Weights of a small transformer language model: 14 layers, no biases in attention or MLP.
Each number is 128 + 24 x the weight over its row's rms, rounded and kept within 0 to 255. Layers, rows and columns count from 0. Numbers have three digits each. The size before them is the row's rms in percent of the matrix's.

# up: layer 6 MLP up, 320x256, rms 0.0541, rows 59-178, columns 96-127
# down: layer 6 MLP down (transposed), 320x256, rms 0.046, rows 59-178, columns 96-127
# gate: layer 6 MLP gate, 320x256, rms 0.0548, rows 60-179, columns 96-127
up59 101:156174125135132148129115103124138152126161159138134144126119143084124083137104144120122166128109
down59 100:120092136137142129147168130128149140104123087114113151169143110107158124166134142074161102139128
gate60 109:108127102135133120177130122137110181191118135110128102146094094163094116131125137144098142110122
up60 105:198100135173171136126144114130139195146139140126143091071105127181124091125129083134161145126092
down60 097:117118152131135143117128084153131072116120142156102141170134138116178090111120126094113113155171
gate61 103:122065155103175135139117145146114160114139113103134085160126134132103138087120143135116075129154
up61 098:138127122148143124123089107127145095093135142137138119136106114137137179158110068146115121126141
down61 104:129162124103094137128147106121145125116106135102168138072098132090140116119116127146128150128148
gate62 103:130155136117132129138101137163167136167100134160130094110097125123139111115090096119168152180098
up62 098:155092155125139161154118124114128106147095109146157077149143096117134108102112160065141131114119
down62 100:153154112128113145126097114107111131150153083136168133129089105109092115165116143080133137166151
gate63 099:148109147153117126107115096106101132117138139146072115118189126134129137100070119160136140125137
up63 107:128119171156141130134113105140128111093119098122097176170130116137109102127133082131121117120150
down63 103:145128119129148151101114127143043129143143136133145151080087122143121123125127156130154125142144
gate64 099:103140153139130119128085082169155164169108095156166124133116124094134070088133157120118124154111
up64 104:161153134111127155147106137141110124149182155152127115159137156162136102130144114113170163133167
down64 102:130109138074145168120099159125135107090127130130191099106114109113139114123171136119109122133150
gate65 102:145118105157153145123125134127134109164122155154124133136123086122136105145108123140151123149148
up65 101:142126133125132129073144157128139160115127158140124128089166140117124116112151137095090137072104
down65 100:102112072119106142129135105137119136137104109091162138153100157137110074170166126122178170159106
gate66 100:138137145138092145115148132119114099133152182148140122084205084132112131120142146120148110100134
up66 100:155153132157113132089130144093137122152148142135121080120159116099141182138130147132133135155126
down66 098:131125106090105145129119119170120121167150146115119149132156139149141162118160130105152132150111
gate67 101:096153126132124095107142115108115151113110158151116145139118113133104144076102102137130090124117
up67 097:123109108188133144132170123142122163112098117150104121067172130155130123104123130164109122110125
down67 102:143105087162147144163174155137124106141133086126130121121154130140120125161123161133131145088112
gate68 099:104143155134137117153135124129074154105175123102158133132135107143128148157112173097109117140152
up68 105:094087141144102144112112174115141129134111122150131144131130130066128141127149147125155159138098
down68 098:106117077108164109107127161120117159139127130100114114145111109109168146157104127165170133149159
gate69 098:094156169120125117094116135117151161124127108137167107185144120134129191104150175150113109143114
up69 101:116175044138098138114130150098130109120134107150108135081134135119142075087124133117154116096123
down69 104:142133072141139120135113160141115143098093105136111135124163116143096083116127128116137122139121
gate70 098:119103139127127124135131095134139176082098115135156146107106120138106093095152133123133175162106
up70 101:120119156120145152133115137114124123125131140111114149115176111146139106131158124136114151086149
down70 102:108126142111112131146141134127098093128123151151096134128121118092119147123120134158151137105105
gate71 096:115139094090142122109131119091134119172115161128132143147121115113130135130123107116144097164115
up71 101:122114124135110111175124160148131073151183144096083124139137096147152094118130130145144135154095
down71 098:112153134161095140036104161144122137112110119101136129145136141120137115127155140155149117112136
gate72 099:114120148127133111125147118140190137094146150130144085110146092148142130121125104158140130140092
up72 097:185114116119083120098112126152172130118102118144169102127114131100159149103101117144146146157172
down72 098:109095137123103147157117134171167162148090170103128115120101141119131139097128107184155142132120
gate73 100:118121175142122155113120122080102187128137066158172127108133116100078146092154136105121135123132
up73 100:117120107114133130137135098160113148116148165110165128136100120116130144108117131120104060129142
down73 098:118138102148143150094126128161155147122147156113153152106102103164163147153112088127113097101150
gate74 089:117129160158147121102125174087117111128186103137109136140123125129120183145143142102170092137145
up74 092:151164105133159136104143135140147092127150095131142115132132092119147173128135139127182128117146
down74 091:131140150149116161144133124071132174106150121183113119127100143148124136146121138151126115109102
gate75 102:145109126081126075092136096111159148141140143140095133145139115168145098157091116129136108096144
up75 099:133168095130084097116160171116126138119211150183136134158078090126099115147095121173164096133156
down75 100:126075141168115144120087075122121128134118141095116114149126111128146109129109130113090127106139
gate76 102:119143132156096132131153118092163136164095145121153100186164138124095140123107138100128085136114
up76 104:067111114165139121130142155091135148141092084095134091126110167159133153110106165106180130141131
down76 108:126164106113143123145126131133113101133131159155147108112137118175130142115157122155146140145162
gate77 106:117149081119116100133117103109186141117130103108092139130137134146114099091128114151113116185153
up77 100:116111128110168153130103092160130148146184162126140144168140128124155132140132118093148063138125
down77 097:125102174156101145128139099140128097134157156140086132168121137115119169103133111097120154112122
gate78 106:154130147125125093133152127152132120142072088141148108115156141137124103143110158103125167125090
up78 101:100129123110106117171158145089130120127157115155125154092151081098124165118107135112105152092133
down78 098:146121118091130108154155132152126128111119124123124137154104122161155152169117111124143111071128
gate79 104:104132138141153096108171160129102137100137132130128096116118170139099124152108169068185122144111
up79 103:110156122154143092163109149123097105109131101075139106124121106115123149123143124150116112151128
down79 104:157119121129105117131096194126111119137110123108113114103148088166098143146102102142095192098121
gate80 097:126163129145103158140117121124123130104140170105162150142111122131133101124097134127137148136117
up80 099:122137124100115129159161182120115106128202084113158130115094120172119094185160153123141122125100
down80 102:147158130093158146135153112125115145125125126092158138143115140157173067093152173101118104111125
gate81 098:095133128134093141099096129097141148102147121129123131142113146157151129147131130136111116106117
up81 097:098157165134171174123164105128088117142146120117149082118150157091113119156116155115146092145150
down81 094:147138176121097162179101130121121122143157117124131084119110116135122121103123114153119109130158
gate82 105:120150113125108133126122122115114068132161119143167127119133135112077117132101137144141129098165
up82 103:098142094161107116125143123159118130109136105112108165108163153112117160127168088124115133139132
down82 102:105102118110071124138148142126133158138156140157101167124110123080146133177114106121117102171137
gate83 103:071156147156135146123104141126096127126152115103120138126110101146095127161099146137104168138153
up83 105:110114138115117147121135130091144110156133132145100087101132085150131128077183144117145166107103
down83 101:156143137154124150122076167168147154114187140088158135166090132111115146146133139092135096114122
gate84 090:147159108132147112164120132106109124163115145143131120165114117117082136119116112180132092142144
up84 094:099135124197104142112109061116099134119102126135121151151135084120123140118160134143086133119092
down84 089:135133137138110103125127154097152138132142150134139139202152078112111150185099116145155118154122
gate85 105:130127118163097136099138090124168129154162194107129120133109137144138130152120145127102132127110
up85 103:114150114133092135136183135105104129087137067123127115139088107134102137154106113120158130153147
down85 094:117119131139101095094091116162159116167157178106087118107134120166144114141166110121110117103125
gate86 103:123122146127122133145150121120119179142157152117131174135099104132146125123123148066149103155137
up86 099:099092132123165136121136144127109170115145146083134115135133109116129160099129125172132095127199
down86 100:098145164175140148124131129110131126103101127175104127144144139114104142115134168065094139074114
gate87 093:097119139107157101089115127123109090099112139134117165123101085134107174108112135137131120153136
up87 100:116102139152117147178144145109117121112134115168136197112121107140160150133121131156106163139098
down87 104:129144124179092108138158154155130122132137152135131128106134123143195131142130145131133132146149
gate88 099:115132151192079104143103070146118084087115170139093097133143139155127162128123147153100133105147
up88 100:107094146128135090128092125157159134183141172123120125122111091162146083099120140101141100145125
down88 105:139145108115122107117097136126144150098133134128098154128164117118179089136107135129121156104093
gate89 094:129113119123080052143129113113094132144131178133138091114081128142066106179120102161114119129119
up89 091:141102122141120099157170114087096139117118135099152144126122145152118116143148113156132123137174
down89 094:135123148111153151116153142143131137101117112105154124106141133115121099121151169120160108115194
gate90 099:087126084113111126164106112140141105115135114095123121095163164183109103128142149131080128132154
up90 099:146141141105136118150129142124129161139115156151206142121116099137146128152105148085116096141114
down90 099:151147133128145196135104100157116138132130134132151159130167093094149115109124106180095170062103
gate91 099:152156126143155125105125103137107142163132124133160154125149113166144100141090090145117168080124
up91 096:126158157108144135144166159154142141132140116127115081170137133135131097166133133153093104130102
down91 094:126125143146112126121138115145187172101184123098136139151089135105114125098116151123176146155163
gate92 101:158132148148120137154103080103135083142130137093152095102165126077137173125139113136158128129102
up92 097:117125085158133139097167131107158132142129168178120142148113118124149105144103128117117094106135
down92 098:109124114142110134172105106131115108116141117149118083124112133108171174098149126193155103137124
gate93 097:161159158119127148107087135145171062151150126144115124115138141146134165105073140112129149166140
up93 099:143123164109135107162122135108138097098078159106111137102164106147148133146102080152141120167138
down93 102:127149130079112152105109149074089137120109127147135122130119147120132086125129121150121125093120
gate94 104:054170119121133151087084082110136140134149137115118138133153118137129140146145150146143125150135
up94 099:121107123086126098107148164113164121123140089116162117157136135141130113149140171145137122142139
down94 104:078140115150184118140120111147128178091161131144126159154125131156126139110145120135131118075151
gate95 101:141131091111119107126119107142114091125106125106178116112123100139113144151111142137124148133100
up95 099:145178090104090147145134097098154140179123122149154140085120133124075130124139196117117116121126
down95 095:130129155107183120090095117137111086157152134144163103096125181161150145116124168132144156175130
gate96 096:093068124095118144143120144111125109153148137108108102104108139130112130160082154119137128146086
up96 098:132151128111096073124118108140169137129108146151187123107091128130105103142176153135103142124125
down96 100:120105127118114103157092127127162096173104139122139136112173103136153175161126118131098112126102
gate97 096:137123184120126139133122146152161114133114143137082113120111131109120126169100162129121144150091
up97 095:163115131167127136119128145135135093145140153132151100161121116154130114163111158127150155118083
down97 093:098136140143133162158138141179139182143091181108129104146114085149162137112144150169112146142144
gate98 102:109138147133121128093166099120129103129103116129112162101078108109111145136103144135110131107158
up98 097:117103154179110137152104137129120128124137111107084121085081122153144086112157104165137133142126
down98 101:124140167106140142132084105138109104137141160106137116152159161128090111137084126178146143128137
gate99 101:121113077123151125118117148095053130079136128155117149159149091175134123167143114119147073111102
up99 105:121092125154202145151127156157079134095118135131123163093113122146140142146116121084121128086111
down99 093:153071092111133177142143135124139144105122167115127114137123137139170113111108111114137135181121
gate100 102:149149089160141091130076137104130106139139143168159144116117103158111164135157109145117100143098
up100 103:151093120161118137140148130158138128088140161135106074151119091139139118139150141145134137115117
down100 107:192098148138139141163133117127088141134131117138165106135112153127082109105121084140143117092125
gate101 093:120080107139072140084084121116122139141188116166119135123107079097081160161099152146146116156158
up101 097:127099156113076136129147127105138171166146113162144112124111139124129123125148160157151130144139
down101 099:119126116093119167089123123144124102125105148149152092091101121096190134107140146157145158130121
gate102 097:119129166104117150098137102161157112145129114123112123120112171104123126119116166133112137165100
up102 105:104129127142157114117109119108188146135132107132166126175148143143145095110100160115175063153112
down102 102:127083137114125134111148126099138112160127121104128138100085137168158127100117162122149089086084
gate103 102:126116163095116098096122117127147108122127143150128102152181141151108107151129165086140113124138
up103 098:114109098139098162104109143123105156119117083154151146131105116124132151081124124107143109126096
down103 096:119102132171120126137115109128135150129087140137144147140141098094171127112148153129088105120115
gate104 097:127094098096087057151133121144118113141129122162130124132146122174123126119139128152143148100156
up104 095:149169127096147134185132114179102144127091120124114105129159160132119129147100127117134144103118
down104 094:131121161159145176136137113117138136108131140124110096090151080108154129143098166146142087132163
gate105 101:150157134192153183102149162151090118109075152163144114143138105108140121120101099157133142128097
up105 098:127122183133115141108106122128138145118140106111125137133113126141129101145156110119096107135132
down105 103:104103104175152151123108117154126169146074145136134136104144103119128103125118124113147134114131
gate106 094:124123158161092152129120080182133080111080132105124149117156158129146098127092130159103161081141
up106 103:118111175148154144149099110136090181097156142111168109095144147104110139138114128149114082141141
down106 104:139157159146126108121121111095144132137121146110098116102141123095093129087112155144152182139116
gate107 100:083103151156130162124131130095125129153116172152143107150097113144144163117141096149139140131128
up107 100:125125141131125114149122101167099100126115159095172116136127148105111135165137140118159159133126
down107 100:170170177163148124127108126144133076187138104112138161166115163152111130146088119131121105131133
gate108 100:106163125121107155058095116094115133136140187142145117133110126140140134129101142103106145135111
up108 092:150150089149137129138169147092140122110084125118164141127158079125151105123131143106127132103110
down108 095:135129098105133155114110169150100129118162101112149103103152157106103138179134134146085100162135
gate109 106:106094168130124156115153091153146170181109144124130151152136109129089137085141115121133109119117
up109 101:134138142133148158145118170153148130128176081113091140099086067146113145100117109093109115152153
down109 100:145144111156122137115137120095122137130160109093143131065135153132118142160127126120153107104139
gate110 101:130133110180125116127130139151125130091197096137150123119109108108090165163120107105133162129110
up110 101:148083087100124128165129138158169149133168141102157104118123124183101103133147099093110140097096
down110 102:154131117107100130093118106125158162141152130155129149125104153121189103097129114168109139163130
gate111 095:129097093143122088124100097082164142120148136170156101111094082144075109171124117174142148088133
up111 099:115139115102086115108118110141117119135154136117101140141111112142104133116090159111104131119129
down111 098:098106142160108111140151139129135105149131107146126100177127120182129119104129108119103145114146
gate112 106:106114146078110151136082122087094160106131109124147121108083070126123102078112164164123133176091
up112 105:113167153087100124135134091169147140138135160138081147128129161115148097120124113113090169125122
down112 102:133109148147104138127145120160101154135142134103128153140122119141100117138151116122112169085099
gate113 100:180131126111122133108108093121097131163117110132172122170128093153117096117156131112128144104096
up113 100:121157113122129173157154128117111157131136141131073136108108071137131097136156122115143123169114
down113 100:181158118119139126081077139147133133153142145141142170164071133154157114128153099136127131125117
gate114 105:123124136161137143089124147144094121133117153120123133154113128149127124117130119135152149114119
up114 102:135092108136120141135106109175078157089152135119108110150116150142108101105115116133126143097100
down114 105:134169121116113061111127142117117151087073109109164134138122131171126125139162116143149168104132
gate115 107:124134172121111177114114089148119114123071119106126118178146160151080113089125105131120108143129
up115 103:127111145121159119126127126097145098168106157110170106107133128157138123156115120138144115130133
down115 107:121094124117116161115119122175146117133138132112128115151126137117124118145155137133143153118133
gate116 104:132123138108140118135129133172132143134094116153101129116163156086087132129139100095125131148134
up116 103:135160091141142122124132119144150169139130131142160104195118093148104162132121108109099095086127
down116 102:143114096129151116143134102113174112171112124128086150168155102140150167146082130104149158091124
gate117 105:119192158116133087130117094111116140114165126100163119154211144142115142132124112144149142090115
up117 097:122096133139148127150132171139150098155134153114126121110111130139111177102127113132122041137140
down117 103:106123093123134111113138077158081098087139146139106154109133120162178127093109118110132133155115
gate118 093:077104131159108128139142157133125097103106156083111135161139145145178165134116147160111117112138
up118 094:107163129100136126094130150122118133140140063080126108094084143107135121086135128157107101151117
down118 095:126092129125141096137140115112097095119135127159140161154125111117120135138118143139104165099089
gate119 101:085131128090109087148081128127128131101116151094123166096132105099124125120123117175124131106146
up119 106:130123122121100134152116156107153103145166122142129175112110143090121111115086144154153162104146
down119 105:112172118162085118109136114125156132161125096086115125151116148136156144139116111113151128162138
gate120 105:115114169127146092128139120159085094109125129129141116154122135110143135108131106122109087105117
up120 106:138090157106136094155127103124107136119129124106175077121097169102119170157122109117105135116152
down120 107:115135108156149134134180141126151119144107142100143131109134128159112131114132108106175163115117
gate121 100:154116079108091111077104095109175154102131105142167104133103138143104115150135108091117118136115
up121 096:105130136138127122126147098128124113178127121148105123124155114151111118108106123100140183093115
down121 088:107144138109140121108132092155090130144139166108120122126153118149115131130137123103115145101159
gate122 111:092133115132124125160115132101103132153137162102092082131144088146086129174138106159106064145168
up122 108:149109151060134174109092160137128154177133117147140156118148193103129125128115124100138159142098
down122 098:170156157105139190111068177121134129116131149199128138114143160156089125106069127112079168115121
gate123 100:149107128134101171110112101153106138142130153155132158136125120128091117115086133131092114120165
up123 103:108105109135126136112135146199154116099144140102105133119148148154139115087177182116111131139112
down123 101:138123135135123126123170132170150160130156125132127143068119095150166142123152146108107126115110
gate124 099:115147149110093157145130166051097117109095099127106129121116132133158083115121125111136132114163
up124 101:143120103101116140136156176140113136136113130104132081178181143114150077161154124098166133076141
down124 097:151118146131179161137124113153126106140102143148146097118147081101088154115138174111115087116097
gate125 095:123161111141109121106130107153097116173162102130191097136121136129132144145113138129154135143137
up125 095:144185120110134092148096149164093104138145095116129125160117129104155128136149118115137132139108
down125 097:110114161179096162152120156140148125151107119144089124156153092128104126128137101141121094137126
gate126 103:143123150136149076109127156116112161183133108124111107099174122131121153127092135114139083152128
up126 104:142114172125052137104122148088106136078129122122138121119131096152145126187100161140160119166116
down126 104:166132148136173151119140133100086120123113172126109107097107129121142112108166106106103131118098
gate127 109:141114142096122099144141127132139138153151155152084078165143109141094137064114142129099115112124
up127 098:133150074123142130067095148092114097127097138130169118160109116109125076139125116134156153140118
down127 092:183134107122097080088120142105164138140151140153121161149136109119108178100113121141113168099111
gate128 096:133117101137174128158066128101077124136121107118172158115127093130127130121135136153143103142142
up128 097:137104137181112111083130129171122159137169128114118140162136109155098113140148138158109149124140
down128 097:121097108137138135121097086142113120156132081127123150142122140137093094142120142146150103132147
gate129 096:082140133142136117084100104068145126169103120101156130117087163129144152140155176144122128144116
up129 095:137116082168154130154134125170077161090125118143130139113141142164117084107131119153106141122108
down129 097:177123126116096147149113152085145136103126180120111118111147178152092106074122166108107102117161
gate130 099:072158148161131110122117129077140120146100104154139107102115145114083118130098147099143141149154
up130 098:127069160121114138122131123109121122107115073129119124138129135124140120116138135166163130127158
down130 092:143090103152142109176129112133112129136134136127139124124114141147114135152083118196138096154137
gate131 098:129149131103143128122077148150128142150122127074111136112133125124141154104108131099111115113128
up131 098:129088105104132119091117099137118106102142107131097176133130142091112107137114105097089166120151
down131 099:081139143159149139149119121134143155123127140144130136119134109150169179157177143125151122131147
gate132 106:138114132169160142100113155124119131113109120178098102096111120143097134130144172157137124123103
up132 106:109161174126125147173113146165167117106150132141179114150172119142124135112107161115171146144164
down132 111:112107127125115126112205132139149149150170138155168089183130129130089152127107110125128124087143
gate133 096:132135102164093153130133131093130154133190164127087120167115135115123129152085111129092129112099
up133 099:179167143126073127186130095113160112134113123104169108116155129122131151092131167120140145154153
down133 096:148116114161139100148122124113075139116104127139119118139144125134096156126133083154118124155098
gate134 103:148118120102131153113108110101139099098126101148120121141109145085133133116105153158144148136135
up134 101:122161107145148155110152116127142157106156084114139137108131091125127177144098093120153128147167
down134 107:146119119155126149132130110108122151107134121136109107113130158142138136132106136101173149163165
gate135 104:121071091115139099108131133080117123116158103114132114159144130109122156122134111128147126133115
up135 098:097130087108110119160132123109090155152129131102110144145139170117133099151114097088110206136119
down135 101:124157187145119113151117152122072102147166123149130126109108159133144114121113126100145125151153
gate136 099:154086102144130129138100125094110116135131138169118120171141140153108099147122108159128104098159
up136 099:130129159154089104160133114169093155112128094149136127171105150134110142123088091080159138143135
down136 097:126159132111082125131124131132130142141111128126160097169145098145127080141123163114096122132126
gate137 111:141148114138129131117129129125129141134142137144155150150135133110130124116115097108114096142131
up137 101:191101094118136116113123116135086101140142111104137060150135114146069162131096185117123088093142
down137 098:104093121134107135108134112093117164161125116132176110073110120136147113118140139150093117163093
gate138 102:154118112121162135146096099115084129132118099160129139176066138086118155100132108114146131129152
up138 099:147099123133140163161128120196106143133121120121129097051167170090127174101162177165117130150111
down138 095:138130111116160106113122165114186133146116117156094109130159118122186128143136086109119128121135
gate139 093:136119119114135157116106146131111133101110144159156138161149147102156132108156138124105127118114
up139 095:136135106124101147129113171138173138125119129138130133058177146115169113138130110105165148070121
down139 096:123127120094158121130163107121129105094114109122166129138121117168142086136164179102124072158107
gate140 098:107118151147116128135102174128166141188146127173127115117110172172095171118106141134137109114147
up140 102:120141125110180137130157143140088134107122178117143145116081126139130128148114130123119119097125
down140 103:138124087092097190104118117094141134133133148116119117101099131142145105129137125144126120100106
gate141 096:097117145102119136134092110112133086168108107126141104143103122146109157084117112091078113125112
up141 095:140129105134145139153179128106089150105139126151148112124129066117110089160119132138165087122143
down141 095:099122123155151156115126127106114115157103121149165118168142129111110129109129132125142133122110
gate142 099:100145137123152154116105131113136094123138084142102113104121166123076152083141105149089125123090
up142 102:129188103135115109101134154153137122127124106142154067112141138122117168142147158139141134153138
down142 097:096125121115101105145146144167132133103145106166164124122120189110078165114188121132126135117129
gate143 105:115152116169108160158137129167140097130138145137145119145110133150093085170129100171086169138093
up143 100:122108142114099115130120106176118116080154109084125141109113108156094119186121172086153143146121
down143 102:093092149133146138119135101111130144134135137135137116099113149089144145085119172132133054140130
gate144 098:099125136118123103111133139137170113132107109114132139086143108104097158090122117130160095149109
up144 107:155125133152099128120118081105119104144137142131100129185123090134130118150120143094148150137111
down144 110:101140132152089121157133134140168104126131136147091119152145108104127100182118108153136117169116
gate145 104:111125131193106125094155111089116122109116194099135104134102099120101137107104141120101142147108
up145 103:155105128109164103105113149139102128095107100117122164135114120116133170122111165126139178129162
down145 094:155077097108082061127115148120127139147147115114148100166128147157121091144109148143139101108140
gate146 099:119103127147102101144179076144127107148133169170150126128094133130143124132167123143098123141135
up146 099:111121102090182162171124114136133127107110150131144147122142101148141157096124110142098126144136
down146 104:105100141106119101208130111158117127118134135122138131154141141133121129123123144156123155158138
gate147 097:143110153118122101100102111130164168133143133130130170101140132130137141104182135118144147103126
up147 096:144175112119098136158136130108118113120098167107117124164107147087112096162123095118137094128111
down147 100:126113170139136094122103138111168160115140190123140141158125153120178126084181100147153092115092
gate148 106:107137105203173088132140148157106116131100156104152096141084147145116146112145120118105097135123
up148 102:130119154142135130130118114143097159114106152114122150096122141170095138179136114123128123165091
down148 103:135221139130122127113120134168136125117118132117130067137118156107120166105111153160119118102144
gate149 101:111135146160105107101122114140098117104135120167125130113093128110093092159125103112114128182137
up149 101:128131116144100159080170105129115076108150084162098099108116134120132078086129115112123141121120
down149 096:142116128113127123101099101090094126110122093125129156122109098127147130127134155127131112139149
gate150 103:103071111154156143122187105127053129116156138106133065085090115135110122115135125150150073148126
up150 098:094108185070115109116100126199080129105117139121107162106095144108135118116124134160107117126147
down150 096:127145114078116137086120094112163116144108118112128105113117137179151101101107118126132112163126
gate151 096:112111087178137156154139137113122118150168129093170131137084128104123131148089126114127137101136
up151 107:110106097148109165143119142111113107112197108087095165136113148103144090127132085155146149132143
down151 101:123128122144136137147127136110142131142144134136118148141175132127131116115110137131133096146139
gate152 104:129177117134131091136157095103136179142110108090149143133129162104107096133133176117144147121093
up152 098:102133138146141140092167123103151120141134137099129164112135146088121120097112136128155074125158
down152 105:138135096151119155144101132146146147121112133122119141172141111071183111145138141142079134094071
gate153 101:102097134153108162137145136119119116138140116143132123123136145144116128083147147082118128121096
up153 101:151154149100159117102135080120086149143161097119140124139138159106120131122103099125151176147130
down153 092:179132147090107122152134091121157107153153158109108140112101197094118098168089098120122141133149
gate154 093:102129100145094141191159120118122121123087148144099137134117084106156150149155161147121121155109
up154 101:147149133096116137119124135144105126118116143167104120148113099095136132147118129134086160098096
down154 104:154138113164121119138135138099127105109115121095124160130129105108143128151077134135138124161192
gate155 098:118174111132122116097145149106098150137150120178117120203112128126118147073130138155146138131121
up155 095:128132143148173111106128149132114122119127118079079145171138097163125157170134155148125132102162
down155 097:123149142112140125094144128137110079108119134138123132124090161161166126143147097117162172154153
gate156 098:149121130140127120115158132124140154122141078111144144120117120138119110113113155131123114123123
up156 098:151110123107111123086135150148105121138106093092106155123148196098107102134161095137135129110132
down156 100:102099104119138098165167142121107106138125106101115115107116086164123160124136140105142155111122
gate157 092:120108089129105117155117136102099093180153160147132128146133101098127140179113142135104124132132
up157 092:146113172137113153121145154132119107123109117170096137112134119143140067129105140123145112128168
down157 094:099137115134158145137151124131121115156129121183099109116100137098083113135120147110146140160130
gate158 104:124141105117149144129144118121132066087178146130171130098124128102114177126108134149106137142111
up158 105:125137101121149116103134095115112138140099134120150079135116114112114124098116152118121125115129
down158 105:146118072145104099119122129118120114087134156150116110145117141128157159145145124148116098130095
gate159 102:097105176137103113111138152176155147134140137111153144133126116137154173145139156119120118126056
up159 104:112165115107189116084152138118093139128118112121116143157129129158145158126101103124103124127151
down159 102:110127192142124134106146102117143165089123092144134110112145132052130130112076110120102152127112
gate160 098:085122134112117135125114110166157102137095100129108090169115094145148156159148124092121150109147
up160 094:088104168144149133123164144126118103139116146115151130097124115151130157127118137084149123121113
down160 096:131119111073137131130129121136140143154128155136101090157095083096149113075149163162112100116106
gate161 104:114137126134148141151125078126109133138119121144129144169134140083088129100139130150128138096160
up161 106:144116087122119098149145101128103135137121084113137106128102159102150121116125123157130137086144
down161 105:130111126120119149135150137159112149148125173084132128123112155110133121120137123144119094096140
gate162 099:096111123136123114098147156147117083105156158185115112142100111118114090151128139145102162140153
up162 093:131140134156112151097172103141136148124144180095161121139077102115160071132138111093121092122160
down162 099:097085139213129169150103097125152105140108173112131138131132116123102180132166096122126122131130
gate163 095:113128120096152096108137105125143091133085187151137107163130096129157117123138117143145156128149
up163 093:129140102140173097169126093154133145116180119182146114125119143142108136158135170111118131143114
down163 092:146146091107122116057136160137182144114148124084101135145125118122128136121153139125122118139161
gate164 096:149151133128124121102154127162077104091117111168178098114091097191137059156109145155098135131116
up164 096:092132148168101173105173105119127139096128101158101143101106121108103113145158144125104117158141
down164 098:132143097087142110134118143071116100135087092098172137082107114156118103173085107114141136110150
gate165 100:093186151108171144160148120117156120129123107120134125142138164103151118107141148111182131136107
up165 100:171102137085178136118155132181075143136108109133126119107092081097119082138118125140115133123112
down165 099:141137130149090121158129161080130105160130129076129132182138139096156123105110112130171153175157
gate166 102:084121166146168164114098128140075117117090110117118122134162110101138162088104159134081104175090
up166 101:107111105129143081123116124111147132147149157176118126132088137136132185142131135133104135133114
down166 096:103138134141080145109161145098128151146102151128118154111119134097116149108108134151080118131137
gate167 094:138139097144171100116135125117132063128112170122125101106141085126098155131138156119146102121148
up167 096:148170121143156145111172143072142101133121131099131126113120109102157116122159133151131137128147
down167 098:137160152120110164116172158133119094116149155131083126097123148115121148104130100129129177103121
gate168 096:107124098125136123144144106190118107109126142133129122142103125114150098098132143157127115132138
up168 097:118137166110159137134109138148163084111150126164094141104100136135136133162115144131104146098125
down168 098:138118148112153110105075134115107147126141170132129161136143165156093117157111112154098144107167
gate169 096:083128112146129100116145108103154121129130142145159153151131109112108118108133151076147153105102
up169 103:109126125156105111107158108095182111151096136140118113159157119124179136088132144072104105101120
down169 097:113113120199125119163159113184114141097144142095091129133143138145163113113105103125138125096099
gate170 102:104130094115135118141079091147134123109112152112175124125111098132110134144103096150133108113107
up170 103:104143126124154132115120114132098102149175161141116157136160157077111179097118134102141107127116
down170 107:143129116082152138144111107117122127122079132100103144179137093121206118146086161135126102141101
gate171 105:149118117122132136133076101149112105131127105120158087173127133125110144078142162117164151118092
up171 104:150109089123124136149122108125089136138108140105146098122122150090120111132135111127166139151145
down171 105:137110108088135166098108141115156129131151129121133128094145097117151124151152133134141163130147
gate172 101:147149111144127148161175097107176108112096145124142103110137136149123117155106115138143112127128
up172 104:098164136187123177111146130143145110141100120149135089141124139140123120138135083141132168136073
down172 103:129137105111119121098133103135125135158109143127127122090092129118095138087144106118112121178144
gate173 099:097106118106175151113130120118103142091100120112132099108108137099114122118111150147116123135148
up173 098:126109162155184084120148127121139138142098143101172159121109089163154138133161122122112126150095
down173 103:140117102110096132073118094157158127171089119118135103101121196125109118130088166125109164094173
gate174 101:086163108118112119134135100061110128120122132161122145129109089129113081132101142162126062203116
up174 107:131120108105146128130162107162138160122101137122112087115107206120129114096145121099149129117158
down174 099:171124090107116078126104092125137129099116093172103073094122094119145157138118124134106139116128
gate175 102:129162147135127117124116137100147140151142087134088110087144158147121133144085133113096114109114
up175 099:137131143124185113139115102122129082108103130168126097128127113135074156157104146119142125104157
down175 097:172142108145096123118082116156144086144109158118128141113090175164142115114113116121120111125079
gate176 099:131119113139136072042122081099156120122115133139101117155103128147098118127139098137097133118160
up176 101:112067117100106090124145138141125129151137144146139155113123088115133113124084109123136104132136
down176 100:118109133091107110124169133125145160119100144105107123121159124132125121140074085095164145111151
gate177 096:104138118141109106118133126078139111171104150151131108132117073113127117110159156114143167089132
up177 106:147103100110061074081121089123143155084150121154129154145104111103106168085148123109129115104124
down177 105:112153149126090131134121140093119118101133097140102161144161037135117155149155120103132114122135
gate178 094:112149124154088165124122163107117137112100103164155150093160156152121120144131181158133099133089
up178 092:093096119103137133126154123089141131114157150131152103110126097090143071109153112120156147112097
down178 093:119083151128122142132151157119126142105149103092134159115107073128098135126095130151136188159127
gate179 107:116137125132117108095153112114168068138115169144138167114136121123124133129131126154165141084141